From a checkpoint of a small transformer trained on Wikipedia: width 128, biases.
Each number is 500 + 50 x the weight over the matrix's rms, rounded and kept within 0 to 999. Layers, rows and columns count from 0. Numbers have three digits each.

# q: layer 10 attention query, 192x128, rms 0.153, rows 189-191, columns 0-63
# k: layer 10 attention key, 192x128, rms 0.159, rows 189-191, columns 0-63
# v: layer 10 attention value, 192x128, rms 0.218, rows 160-191, columns 0-63
# o: layer 10 attention output (transposed), 192x128, rms 0.189, rows 160-191, columns 0-63
# up: layer 10 MLP up, 384x128, rms 0.215, rows 0-64, columns 0-63
# down: layer 10 MLP down (transposed), 384x128, rms 0.641, rows 0-64, columns 0-63
q189:572538516522450519521559560454458502455445606585521449439525520491483516530537573448517532481467528460567467467450544551473396578570486590510548429580393541542474498583475513521449540506412458
k189:512498467518468487507585542385409519552466551563548379485448626490420611527518507509432467457463415431547508415563529450453487571536416626559530442585402512499494516591411443528556508530497485
q190:443555499537487468451522544492558551506398531611344478448470580349431499603519357545548615518511473537464563496507423501469525439511581438571436499487467539464493546492493485453504483374499468
k190:494610509567462494474434525418490556525470522541436444471450577440436493587463395564575504574473468555567585480449444502439535507518547405461380540555487516502459522548439624488489499488554375
q191:562620386508607450456464516506470598495415553475416453520580515423453549430507508567514417397478590452471519583526513433539436480570431576566516566538461527538429496530505497612432518558472562
k191:537546408409555450476491616515461510533405499573481383564567523504476558403509499543541507463464445524420545510470472414585537499559502588449538532453471450593421514515436491568461502502540546
v160:497522520485520526549613500488500519424415481485406528500472464440608468394539462492574542421536572489449371521562440484545530476430555495418501527564525532508449552552384455520520459467451485
o160:396517508479447410474482550551554543367523419516399568525514412475438551492426510480555547442552566572533478484407485471539433455545555420485495572516467560558487487575473547549557478477556361
v161:488445490485576476556500502454527485400505476411543549560483565459496487525503405576481526509563514344533492576474495438469487449579535577519507529471567521453514455488516448441461591472431499
o161:446541424489560473521427441474471550448425468549411504515488587417469574515526512412508562567507479479451458535522598537492496440518570465542525570617520500458440523422521538502463547562512506
v162:536559483446446526534587516485434510512509522500544449602515545407498570493537606509537576480520503571509554482498559475502592481489569522527439498543504589436481542496507550606541495446548421
o162:589531482505543620608493517490507479447529530397497495526588503590502457471528475542532490490532451538492506527513439455495500559507580493492405492425586545416481529571518395527446538457535489
v163:539376526476438501478555516593519511403578502480504555484582506450487507545429546518474516495546455554464560464522524525617502515514492554613453514460551519487473482537432526518481528489465477
o163:492506613443528429572465494523556493530521522504559527534513590519538486494390409569528463516504527556533484544382545519560543534502463440419617472479512468430471523519536509620481548475437548
v164:513541461503538547507496525343582429429469569548577409543430447563590610429421496474458530517506521494501447558513497538470533507510440497429487570509577538443561470509528463546438462493358477
o164:564487406547402554549508468481485535526434550535536515421476472462489465517557562465440487560469540550500464569555534525484453473571447482555492492498460573453518526476463525488602673473478478
v165:578513549475535517548566457532578525549434542538437545456506570546478404557512555443538507542539501546557421440368501501477541473521508487590574516522471539624494559516473505505480386497550491
o165:513443457402546536547524440590519538472443595482464512493451470591465452415449507487445470551498574570478524427439487459580461516480485459505519509501564424479495486440516475493428473478560508
v166:496439558484452477434556457482502428551420581636516596580504484586598535512517508506408551485488526450470551494500500395563483613479610404477445473472546492529485516474556561486522477433401455
o166:485529488378518482493451520436485537592413533544533502425484483558524517504623455468552553554514470470487520583483506360474500530486520453557422459467488460502503499510452511486528467606581504
v167:545629515524527516493472537462568518450589549489452489482499545578469423435500482525544476401466527567530416448556468473466509541459474550467507515411551454550535389450517429490537496453525477
o167:432564446498533542428479512572474566539587515507469476449544440467544404543558485491420555363488479588527471501595484525486382402437472509520577550611458510540507529424473614468533485551532460
v168:468482515479463523579494494559609508441539466428469480499546519536598455473456428545528530473533564485512426482542426520518552551544480479525358466500564672446472444546442508481480513485597440
o168:440444497469519404483567444517504548564416453588459408517504479473611545527578541479552575522471483514518486513554510488547422490535462497473457413523527425445460571524429593588486482475483391
v169:601492558445430427498418450564486524507514583541431539484430478432426430443437440492531503506408547425459509507478500623538519494488476637543393507471498480403561490479549409436456481515453578
o169:454486447480476502457480514613518517462459552498449535442573494346599456507451500485468523553457451470466411436515547610522570460533535517492453429487561562450599528463413531542512551446409613
v170:504442389473400574477441583513567454503483484573561529480476507537574452422530523504430487530497531492413562507482441596475510470438435511448523554501576532415465431571497544532518477516492505
o170:512566481524510394474446480517502460547411439451471481505464525523485519561454498488398460511527485439511600534503414466439518594574464479531416467493480484385491480547490449516578470520458450
v171:459567475553452438421549497571485417537579467451540464502540525450460571486553477423532555460588487451446484495474522490512354484460558548566575532531610567530556493507599503456491438453523515
o171:498521552455488511436488454501555413563494455541539479499518582426483495507463458444547448539587465470530549453527543414600445448529555550547535481532655597537545482549492429480459473540504456
v172:486426559568496464469549453505556515492486512484536484573376508493540465481479583557512476457409503492501515443507568497564481529493521472487512622482428504605533567492511475575444433462556501
o172:471515481532422400489463527495457587577519552488478459453530487516649425414493555467453432456555543453609522485482365457446543431516526482472519582544506480522513447507484505482494560451512429
v173:543449530524553450467378475518481586484551544488459479553494464501499635530584589405528526389445568466475536560495537390443432561501445513499497537460434542399614607493396521518569437512529426
o173:631591600535528539375470531455626497505548560519463460573534411600446440534458422440477499568423469439448475553497448487584539544581495536409509575467574540488485472501484529460527477455549527
v174:507477479409500461456530516438590533422549440521509497440513438504523503547515481482546466510572554543456446545599468464381594605578417451509515552520583520579453490465561478469408556510503435
o174:532562429496509447411548512461473537470525426365495413451439612606612540548569501483486604506395587495421505455527572440488558492495406503489602520537547445513515553525529524424543540425506418
v175:525549467546546471550520432534528553449481544520547480455474441508511551471539483459511492475657446520541510443483559520478417441504468533531520589514477451401537484528473539583531469392464471
o175:523525485600500517541488462537561492474459411529605548453494475530501451524546416514501477609613447487484465546451409558559562497492412523491520480517602611606463471394485423486467384413557498
v176:537476473435586660491480528452375510571464526579419562520581548457539583494507587573500555529480574446465484593505436509497496459461533454659443489588440400595520449590520507519546481474584452
o176:545431494513515549489629450379584477495517431431574581439476535494517497547476385507449451553522575385585497450488383603477489510550597586482513398498522436519490355584556444460484447425540543
v177:424581469500550472473544535550459543447545454486448522541498575442421557427553548518535579529561583454449486419509480508572449530447544475542573498504399537658484445449523562493588568515484553
o177:653449523552532472573469506477469548528435525474500504532396490568555493470467472518548589504583565414504560480606516501574536536500477516498450507516516384516468488559558470400463440560487551
v178:482470536488439493453521444467480422570451584444554530491527559657383453473409560623518469507548505484430436484528482515474450525497472468533547478459447453539512516563500432476468443528441456
o178:458502574478536470552549527526431528529503505392613439495487451458481479432516611633474461477589509570525472482545522513540647429554444412515570497494533372486412620502435543470573542576490488
v179:496524608426435640486533594501463513523497476404410487420507555453424449469608505454560516478435485401495599526506528510550445461488433434518440486529534522490546480476426575472523604518565402
o179:530545525591506530500544594472587589459452446450539443443460499570551507465528478512412562534563533475544557492416505543441517581498529383440486463494550539499586455513449426482452542472480510
v180:419427518460489504477480469563431464560486483494401527542531462487422549512483489473517543600469467445475458488547444525508509485469522566575576507509527550423546594419461495581576436533482600
o180:499461556596516544416479485454618455564578573485405502499485423471501503501454402551568597515496456496557547523530450581469517551529503476469487494501530538476526526518492458582528404517469546
v181:421511522489484481457538478441540503487479461505474484434476571453481556443446501542478408441409601580534533515488492520413594411555544522526514500416629471517517537540556557526592587469558474
o181:517485531501518405462579554455527506596495501547504467504521413541552476436417462521508474511456499521505545478540447522389499457534436624498582600445596498401519441476498427418458526477462616
v182:496455488445400477529520544473533471496477502433554459455450537538500550474592536508538492526503487496433394529563588507454512424426472520558484532542489446542386566436502558463526430521513453
o182:494548655528479516619551425493641504566536440425519419497520500578445419457435370484488469413444501463514435565553522542527493477458486555431464531537468561509504489560513366436439505489509458
v183:515455513472516456508578470489482481506581428596587506503439458456478504586469582492521507443473421444583440460493540495449515470412406599402437510397516501547545507541551466561574586455562513
o183:433579567547443486527555494485457471465478451489453525504540602484478529524583480523563451596446398489508455543524437472456591541466509448513417473565600415505524619444559484599508604452575441
v184:561538469536419567578555574453545402535476445487490457502520440490461526510568437532534414494480592509444528484467549553463490497467440502480607448434593603530555476548450584454544476570547518
o184:442460500573532530475603544469559417462470492558438461449593475525607565517506323484447456496456544467527563545492539516474436523464549431524516466513573557486434494443538520408526503477513464
v185:459546439509472537509499535544449492541474578498509489480489559484499530496619519649496567510490508670577469559494531547349505484555503581477539483579543518460474486472390576546524514542475528
o185:551375608491496503584440553562474418500600494435500460446574448546499490492317407519555527583492516538541420537421502492491505565593470534483526443465662430575497455583476392389542509482536457
v186:592552557529518349492526439493534497516486480497494502495642495457564500368472455546503522560508417525529475504460463475501582587533544497452446542532492536406480513513420395423466471437524535
o186:386577525577514493453449451509542472472499498503444473466526470509401455488539596448469581489522490513557490463427575413501495488420473469611633472489446574414569512526489516461617485522446480
v187:466468467545403457501494405481534501530419441491464494620515525494528431436437429530503517562511436516457570515493523538478425474556467450449400509470522457523571401488490481527472458501576536
o187:422538484507552320420502537480529389495413518484586461506402589441612546569510577562518587516470487538507480411496377481521444469403558496487526521480525515457467451575531521488478562604525396
v188:382496489481465429539490521498433524479552427534465449601613521517512514594495543541520528400450520454573459534495627374488606497488460484499560446505548552477544373445503505498449477527434500
o188:599521568456500422490484450515591553458560537571504453472530488454415559493469402527527565432565479467548454385515515382463609463588567494495519593481541414410543397465410484502404530530583420
v189:442445405570539529592443517507432515493522511508418516591557508398435492486461441485550532527479482521502599565495523570437550583498447464615481539542482527482499624536507533473471471457418611
o189:528458478526477466472397539485460499463539507466489428569499450413503491503508467455463473522505506477487590544487496503538519581600521455486606470604517397509534564458543397534575448586443554
v190:568460522517549516518497473448578440480422457402444419379553452497575521552478513542536554483469567471489537484413499460412469568511507508460496470452595492478531517472459474501540540464547483
o190:489511476559515438517551483469516553448468537549395324470482509455530464503460421495492477545486540526584475476480461462519430511421534424515431450491493594487530543531494540483505529537515628
v191:493500499529480448465518409435601607448510613506504483504632496548500510509530516570506525520480522457522558522414434512542474491545429520533539512553581492447473470374488526487561456644514465
o191:498545474467546476533469456453595550518482597513560461408536478589518495473433599543500551453466445531480583489509462503513483560539599444511590504497550551487445456435503523457626480542542530
up0:454520530407651434444429508494369510542473507597541496416409568530520511387506527468449425507443488516462536523527499567543405577471635572483559484600494461497530557480447411431579551539505541
down0:427532399591478637500450448478499545560416553534558601433526417531508450472412621520440573576550532526488597444414469435462506521469478555388374415521470509528388508479604492535539488429531562
up1:511457501447528445514418550528566495492534446492476483482450506558469523456468475556542465479522456505433509506422554453454551450547465583498566379576491572462538558525439533486571535457395473
down1:531462481451623550525444476511449460536535525471493530473537559515479532459467543562487541505485496570602499424546519519419480473587502538555471547483513536429485449497479526607416533567523490
up2:491448427497541458508511495438624457505522489472480551510547511515571530465489448507569515538547520498415500462466569467428540477412527476633568397620500540592514598534489570520530522421535505
down2:549422442550529437540475418535542509527497543421466475511514421539632518493483459472482513381465537437536496499536479488447485594496469495564539509563486543526506511517499530532492570458506511
up3:484546545495620553474459460468433642459424650583511501443475539496477516508589471531502465492484531459525499543506558513411464528458553480402469572533533504436488518304502523557462513447566547
down3:385514450542646381439569497578491586512435505609471433416590453505468508460527400602575397442578415526607496565519505542359528578497564444401485570575487476410476545537511492496448456573542562
up4:476434599463558503520472522464503612492516518449535404519563589526491556537468540525409489569533570502486525580559415532476465481378583493517469494464567556477536516568465464527507554512488409
down4:541573580551490484509482480490508478425486451432483469492424569466493555554589513407554622570448499528497427489538532559450562513480555512499452501532473464563473463509493502497516480525500549
up5:378617553561497421555509528494472513519499422444444447500469559486487529573481513471522502570479492503419553510497473492499452475478522536468441567528477574510464560385526526531546519496584535
down5:447533585572463387509464389697467564616470449422384464468504629385480514644481470529520569587464582568572425462442513497458667599454486438517433495611528542513508395469666392554474458441608485
up6:525407489518453487473340432435487538475520537551534432420433468543475482410507508449546505454601426503580596455604506511564479567565487561458555518588504436512485525428493583498570548489522561
down6:506428515479521434498510458501490407490387447525505476504472525534475453422494549512533480449603460409594531507666486449483455551555398432432486408524505505438498439541499573455501505463486546
up7:485406523565584520497580580526473561466545536511498549531464445510432527458482510538527473463486585471509498522527504510571528504487470443490522575500466514514501619558428509552485482468520479
down7:466507498517519457471508550493582515463539420530463475521504519611568503523470540522553512525507543461537407460481488408488440564459441495487543477530442500408497566491533496446555557472491516
up8:491413426555535544533473560450531541499507511459515486589474566625474432627571535521453544443442545537540466502498514541560480492383469552549600512517476477521549485488471437472428478436518467
down8:503485513520515449524580519471526473606504548491590538478547609486447575532469474459471603469473487473521528592540551352496545569523471448415482597547490523333442453584535530497562467429566434
up9:511547526447498507518546461518516481577447509507447540528466350529472547513672615505511438534567478427448486577451478505470448472484498484565559540540537527594503503446541455521526507527442512
down9:488611548556510550405463546467544449517394500457525428486486469511456498418465486441646574455380467373498471567457488526454518526521500429392495599544553505611537477541487512443483540469524521
up10:520494550504577467471487491569552551452479474457517521527521438581412546527555462530469480529452459486544609497448532502583519442541529509537491489541484532476396485473508562466459479566399507
down10:546553575504484465502529547515470509497536501488454427519523499524532528502480504473438503435504511461498465499494471545485480534551512522502523496534486501461573565514510434498515484446471613
up11:408506534562558599392452319509475455458470473412574521568445419509477540472609508528545539483499411504485552498523466494555462405554470490548492429487476566527504494525552492546449499556574380
down11:583470508490564505402439444479525402413393510548556511551452546478502451473511508493534535423403507454528427443404519400408432403466524447571548527506490429509509507466556559525506415538560448
up12:551476487543499465496548543449535539491515516500456477535578445532483478513596498506518419516497434493465455482524480499540471512510488529478462447521517579481493428545478479484502527521511531
down12:452530499487505508497520490551485479508486503478527490497540518544454496470481404452518539541520495503546513483458484535461454502484560483462554507429514490469451502491513459527469517477551493
up13:509405557474465478562494538522499491604425562625532488515508527411546538561584633452450583555485446451518544473511496646588564534423419495551444524520463461652537477514527526472467449556496548
down13:554510550610395455558428579509381532490508534427535481495581432557428467518554494458477492503510531593501526478545481509513410534481429534530431626507493514558522578432514571446547523458508542
up14:471492588451500456541514470516401407568436524503471514497503485472446490589479473504456417550474535537473552486587443456540451499518503549516466491426508462453519449551488527571451504486498444
down14:518464492483568435529540510435474496588426441532493503495507524573502473442470504464456455502527503577554549541532549460530503414477423460469473489444531493495459512469480396492479428473531489
up15:467506467563555462511585589488381432446459488517482468467465503468415419453544428591427583404462512611519538456578531456508477583513545416518442550451569509590465573545460542493509498526555542
down15:459511519496512439556487528530411512443508498470468494449461537444452514497504529574384431486521495539573588437468495545447461525586497462539538562400520552596520558566485477603531514585506509
up16:544559513468503456547438505485487549460509461482463468478528566507511493469543456463528459598464461516500416550509414600361477551508459595503526500450579455704557574437487479465544524552525480
down16:512440523435500507459491469563602567482459548469521467493430431550525507503499480556474540485500502486465510516538473467521472537518543447426477567485525507462466366572441480473636507515400567
up17:532528518564509530500548402472473527527514563509602440556580481541422566492498537526497456490529385577580513595568605442466504480471483474510538499513464488537570591464420495372505541510509480
down17:539528479533514501417460477474430456434492467564539559390517504497544510477345468578485451495516497488486501481511474507503554484439468413437442477552482482483476474502523571500515578516489511
up18:487539446488466438531467484543519641514402541408431486534532527460506561483459601462535481434483480449398546563479390360505532505539520521452490519457473417455489511401490400591606471444591438
down18:591574538441477454533548558453434505572496563486426518421544506575509474451497474432464427432498404443455488502549504465526595519489456451362505511506463477443502472518460459551519455465494520
up19:583530419471553466549459546518434600561511446515426515643480522425440459595464591512523543388480451602478487410497489507520446501499421549558542516551517596518509400508494440484500552476532508
down19:548447549402464466454545546479564467423416559528595489452534587543564565468557527469434532649536478446448508556555517462507517537454535450445501510480479469461496507462507480437380517442529575
up20:507544522527564485515460465517470537540554505453419552457519449440500520420536442412544459477505465486394530480477544522434501481504520541496486435510607408629417574552434553493495495481455479
down20:472508537489540498493473528520474507489530501472457415454524551504451486461519547517555389645542548531485505566561549481546471425430464508478462523480573477458367517423531462561476495566483498
up21:450513453497541539450532416380445521478375508489562532453537442557454396561496512524483537517559518494522551551457440532490469438439497430426449437584471512439527390448456528537541534379432432
down21:533539456467459505570545439455508469504505517458491533520509465483540395422520389452463548536600549506559497487511549505487518480489565551518477433567579513570539545562458561510533517451495579
up22:508533495446596496408547485568466432451431525587449488504494520524451533483473529543485427470431455429433494472510508427397602457536496593541439519450400433501495452501490503335510509509434454
down22:553452453493471412418439438548530499463472412477448448489506490489513423529503522433469441477489524460506513429495491518569420522515477380523556547491544518392563515554442387473485511524525537
up23:504502590498513491497466502531598543527545557483506464587457468439521529500505522415480424566565460434475476465548547437474476468509534557471568397441462570525506507411523477519424497544511453
down23:490586529548451442501452486495454459492464458468463551389548520501523563435468575469492511589486462561498502443525469478591507519443514439461582467475520497480462518507564441472452542529538445
up24:527627502542575488473481393541551564481459534530473603344648400552518473503509560448365485512624622477487531507434444532385596463489443522476574537534505447437545465430469473575453549568529586
down24:451549398471514457516384433494559501572494654466506548474603487400479559555470552516444509590324615465502570580521551630479493433569516509414458526507402561515523504469478501497470570598434449
up25:453424475503487496512540458521591494430448476509543540467508489516550504515420500516513525475540573526494490429505479473527489567504501488514475506475594484502455502476541383448492521487492475
down25:532450533411476501491440485484381469542505489490487429500492509470458520513570600487466501480468429508477410527498456551476517440525542451543521478574476501537517506523487657590589472512547544
up26:494484497499532411463536439563513464526484468447461536502574546484464572472507560621514468511469512456535458498545462589402491569456532531532457444490442488525402505519522495519457592622529424
down26:561409472509543468467476372506507554534540591541510508462509534548570437473460557480549546485483494488421521529367435441553425544502505442491412460536525498475438516422523593473436460448520537
up27:515605456478493467503523436467516473507480501527539457564508504403570504526598485486497624439539585595457510460552430491468503430453517529494450543542444412472573513543505542503464576561431576
down27:483538631507455522562640413508514436404420476441473467497530482417569454443546506580486521478504462514452535576526483500496515496501574485482554442469479399398499490489492563472497401479480480
up28:491414559585455419496494456484461563480457495573536488586533450575496517442504486481434445505570490518530488472491597483451555538476452493426420509524543542505434433428541472532514522478448523
down28:600511489420510532463427481513488491531504483569481485535504450510539416545530575533457548411515488408543493534465427461480464615448436412580399501558506428487486567513490535521524561472497512
up29:511491469557467498495395516573488501526506407533498485503478526469572484515430513525498438554533474420528517539606583390553566494527502513467515482472462491582530473491511425469558482412469551
down29:541490483584566495363400506546413463576528432413472535489559503490512503619483578391566379491510534482448502425477547530546566500523460552514492488492477489531479515551464588434515456561522578
up30:513484595456659440473503458494455532470531469567454505511594420484525482512663466571462521544519514464609445458444469482542538492480501583525503432458520544564525397547415517494439489524488486
down30:491551500534568530602403580490441437548605445499430431457523519456506545451521510525512528405452565463506493521516515482420573501467530475476516582466453490505565516526549524535586489457480527
up31:578595438515485464456537444490493507480525492519558613495510525550506501437521549561541513563423459570519457524474453563443463484494408448533499476474503515485483563574531457440529541540558390
down31:483594573486451455600567497430570506571621426471469575406479466489485490558513436485553601433511435463360414403527516579452552562505528536533502478495385444506483425484559509470451482541431495
up32:536579528538459583541480485501570443658556498484479497519485412509562496483497523469501504517559503486454513473536466485498529480505526518483441530442473558460537514549483506480493537460472520
down32:528500478492487448510557517499436416541464444490498461461539510518534524481545500554463488580429418527461453475421443504480513435479454490515545501516509519476530448544474543500546465482581561
up33:571574414514577535462480547540523485501446541545487426541555520509392504474534488528516428418545548427484438508497494464490595521394392478448619563475484462511613528511555507525522452577465413
down33:499538452472459575500413550462478532556602504437560528562489563577468526464478548510515466522474498475480491501503464458466465491491480595622572610414434469515439492523506493494566517497484548
up34:557507414495542492537492576480530512569500516434585435463518565444493513528542464540508531536422512515465491485520525476432433427468496541560509515563515429454503519526502399512551466495474417
down34:470483463445480579494459531563479465475560432463511502537539528516486476449471537428559566472568462510557469495411499519471512504502548406519446401434524506408493484471475513523455492550563526
up35:528529532447513498488524560494479518564476537582530532491497516484447513513534510523557448495544503503437536508527469475558514441539476518505354483477549555503493573482462528525402445508525536
down35:528529564559476571414470489472555408545429451515481430539539553482485497486498438493505503491553520518557552567483507536498438550469543431413472428489497631408502541437548567624453476571576441
up36:397368453507528526474529538405499511555375599599489541470557435469537437581549479556515511433496501516506497462504525506531508512505507489504454367553534551437479541513428527529442324518502469
down36:505470524472508563582535512540536486561469539488518491509471470549534452438565480491516502468496359425591496497544511506444553534501516576586515529592434451528459535444511589565501497484488561
up37:464496508435458479456360454497606545532516535581556488496489499507517535536480602537488547555600552442508478612531475483447482502523503625498515532589426500496561467508553495437559534557432527
down37:470518480452523449438455455496535494521479422500532567587540507484612556524489593451559481486498519517489494448461522456466495545591539531481517481456443494542441458483492512521538526502459487
up38:495442537520481500498503406508534484416475549531491451549510544472493521421492506465547511535411542489493574460514525465552469508499446534451505508464549501518487443480447517536495430499476562
down38:524493581500510478618527436441488456553551454502529495441470441463461475560533528541529467540554478496477455498485446518512490375493468486527513444486492464508517554494493498538460540501440492
up39:471512420494462418462499508527506517458446460488560495512593489486544432467480451530413477500518481475522488491490442420523493512442552470478411409515480500606521471521498482467489534498478500
down39:499495471524467484432527462478598493545481518496534548386448504510461494515482484557482490516510412494487562537523488515503458460443457479523500547556515528498480491566510532481599540440504498
up40:431484523523420508510441477475619480356465477481434444590464528531429423423567567557547475509607481548452533459434502573556518500440556539478506457514516509508536495471485585496459496462515497
down40:462495467413495405500496561566532541502440542587475513463460448408462465496416517513466454484533471506460510470566489555432492475406535535550476540419542443439498469528466530526425529459461542
up41:476502524519585561569409497432514530589395445520521481468520523487508515497424464434463474510370467529566630452531433584578443500564564506509557462454583564437525574471500526478478530543498498
down41:513450531473506474456516417532553430458596604463474484477503509530465534411551536537455550524473398528526562537508520490511479519568524425493544565460473532603410499502458562534489440462526521
up42:416499549549476558442436477489509556546557382524505460547528566562535513489477456468580434522484551562534493514483488462483479438519502522481444499515494474479522505545495536541510575560560516
down42:514449484443444505472461514551482467462500479517513496467461600453564531533576574520465436480472520431550456477590471405478461563590529491508492519530474528519529529473471480550504450465454551
up43:576488547461410451570480597470455531494458461603496479530513440521573488463517464434460502538504454463522511497543515514514442493502509577478495406516376520435438469502540570547460490473410468
down43:443585507473458577473511466439437396512603481517467501468572496477464444524487550533403523460488481520502550462535608472556525458457533468529522515464487525519473564515584521477451499516547419
up44:519542433465570503439527513540496521463436476522490493531553493558438545490417552464522516618546584499407429538563489547481436632521486526525477576463420507471521393428542515429577504522569552
down44:464514520524538509527481539507460401451542475445520469497441447347518530563443579461490514484529497568519534420540505475537500448407525471507460397536542456415610536495511533496526497517562530
up45:504573415515476480407499477544495499565450512601497464487488546566546505561476521455465571609631547557537565474550517604561470482515512505488461428533506491516489520441452494487508474570477513
down45:428485529475501469471553529562514601507641513416463487498524510522477526515505518531516447439480495487498510483371473475594484481481580426507549463555514566503461481522529447480558468441562434
up46:528513458496511528477506443488567517504524467505534545505506553556517548548520483510518500554474520434465523557551517482518472466419466666526513498412513506491511474514451617555532411514520445
down46:533510494490503467468433486556410541462592475509441552538473578491535496446591506493471599476399490454548516523599507475536607494528499475462467578549547457554513455488478525423504493532577478
up47:518560602469504476514547484442433542546497480565467587573526550551538492411498541488444542512598522568532462462451530516490522545512489492453468483475433457453494437495474524484517497518511368
down47:530457568570487497482581497502534463397504490544509603510561474483408503492415548538514458573510506541551473381464549440569449524599505534462515470562439564426532476424566432511507533562509468
up48:503527489520512621491443464425503484522529459590463477452438509497529491525493463529505525501514487484585541539478560461491513547559418470559523497474401404478482578483578581552382503506524508
down48:536473452490491470567577470565513475465532521489532557462491490425518491561526455609500430584473443495508509448441423502544465510457453559505505469595584455442393447524508489436481545467500475
up49:503564444419524438567549439372495473461481518548561487566533490485572504448481481539512492508526490521470571601497451410532523462435526534613544545500582512512446459465509516531492465533551491
down49:448513526539528561518573481514443458478476496553484481546533501554546424531430479481523553471508455424521398472447492601554459483494540444555476476435566516464450500503481480455483530473458611
up50:514532507530603476469432522490495459534547469457589627411504532417457498480512474464491484531477500568495470487546532462555537465491520494509464514524473484568535470525485469502540453445449479
down50:504511425531492412504475509462470481463516592547454467509447581517534531512515511518519484593563481508425464527488501419450488490526433592537506513496501508560394524535550556564527560530437519
up51:563493520441484502520516441495515539513488469577431551616465511554515486512564518469477509456508583492506549580534488513580510505492469410493554546534606627509500491482463468540536458517515469
down51:383512467476511543516504493518470511509455555522491496518484469492474458579479576441473491504423560508504432511486515485491494572524471508473515586506436429499471490481527458515444541471495492
up52:503534527502540494523460387451480523540440549449471495520511506495561493496560558501524467443529596462491495565513575471568529498447543514425472556530479457497403460444580527488524554498493475
down52:479545552439508521470454528534411501535565582516495455450495555469487541577508587410453482485574429423486487484500517570479457446542495546554503533566525468583571557541441580599530488493486516
up53:501406407632467510484490509494488464417576427535504463614553536457576443507533555556377524515553388480452438549533526485594566517539453501434514472620441489446535487527505477501591444409513473
down53:453575472454511462612501536628505511473532534496493506434438559549555480457444454447533495458500510404478469487482529491447569535534584505494438507519527479456483410471384592448506548537606544
up54:482499459495516529502434482509552485584487431497515460448537464493566576382506513449523475643560567455592468486540559551494503501571520495514446511455425508423516524548404461551523480559507467
down54:604479493556506620534403547485501513549525453488529492393420447533529449475516497615486488546492534502520550435437483486456482480564480515512575449476409515544477483548548452525578483512448482
up55:438480497559562528588541566536412447451501467484572531560471515524579496517525475470476551511502461438504452521552506597456554541419495460517465555543440486495347546469506525454398502450448534
down55:467472500515464560525532444535550538430594545504520409452476496645464513554499550529504493492558510488582402494453544589494471545447478502470474573497631497386533553531510442594556551482476486
up56:396506492452508435475534396508541506482461438458448508434601507490540534510566565489384512467425478480498481415568535514516543459452486449499449497513500494514513611509488430426448420504483550
down56:523506522457481454471530494533549524465513503562571456577470527523471495463446463459556540525452468517507448534568492503463471517481437444520520403472452504508536492468454473494560518475540485
up57:504551495413520517524498406500380528473584448535469511508418502516564435528478529476494546510440606540395555502557558560388516453436565562467480454576482484511487562443556449496590571492499481
down57:410479516514509574499577429543553460456455560475497539455532552514430546454486471510548422519542479482431418483468559534554409482522419510402438564517580533499459488541560525548487485570529478
up58:543494442585456527481469554461517474463456425528439501459493499415523472500394501501498361524545448453502473591519483550478509489436391600551531580590493534535513468459534487546516597524497495
down58:500432578558524505472535512522494457526459457443494480520493485511495582571466473500521485507520431481552474573459487457398421498471545487483493485574543502586410536477501636434492606495594536
up59:514583559555536510506477523558559477489513485505485498437490451441454542527489523555485455532512535499530502516519488491442533513524534448516529502554524520486471466462454443500507450536485532
down59:570443433519539520485522491523510430490481469463481571540516551587497494502425455490495549437536505468514471476544487568522549528493504514452487465473475537543518510522479481437530512450525493
up60:499488467476447469520538510497466509519485524525437564536504480397542505518458441556457544487482492536497444497498408642488623451452457503495569519475543528528502424451506550520537522437499534
down60:586519475447572582419488526454492488565448529496579479453496434525435452600474550470554535469519564506476569481543470478525522569494523555484544492500554477490564505514486409468507506534512455
up61:479519511436455462542546460506538524595557419513458529505516502540541529381530499539491545469465463468480406514497443443581513376487464593539518507602495553540441534535483475513468465478437524
down61:470474515476491560537469533503377466540435494421514503449476497557488546476606557473584482409517484447675445562552514473363440462426540513596455531476444390521593508417526491478465515517575528
up62:489507514534509591528485459538493479469495528519489513518447431375551517511497519482521521465429516550479476513527547545491592444595486427607513448545510486546519536441449552503472421473535418
down62:568512494463547524468516531496482495531472469471495448518563458493524535462542537466549317532492439507456543518501502528492434462491535474549527492469509523473511538496530456523479508512552531
up63:564518566578670483482479524480483469501508517642440515501498635504456436366537476521471500428506500522477458561537557510382522432538527487514530530444367513513519510441496472548556430584549538
down63:472521556568537564431481476549507476526452440580433457512464537437533489553535451509510537432547558497542529573471490422458536467603442424531510566544356579489375454502461518557507357579585481
up64:518539547555471580500523487540535518462506442599568426442552575541540461480475589425518413538493462499539575501441536484447582399530506581508494528486609455548584496465460541508504378503397463
down64:448552563515501500482566458509491636465531468517369479590564517479597477446528547542504386464491484528535445505432535511400561450506507513495465537543584435399542495594496563437534462527566454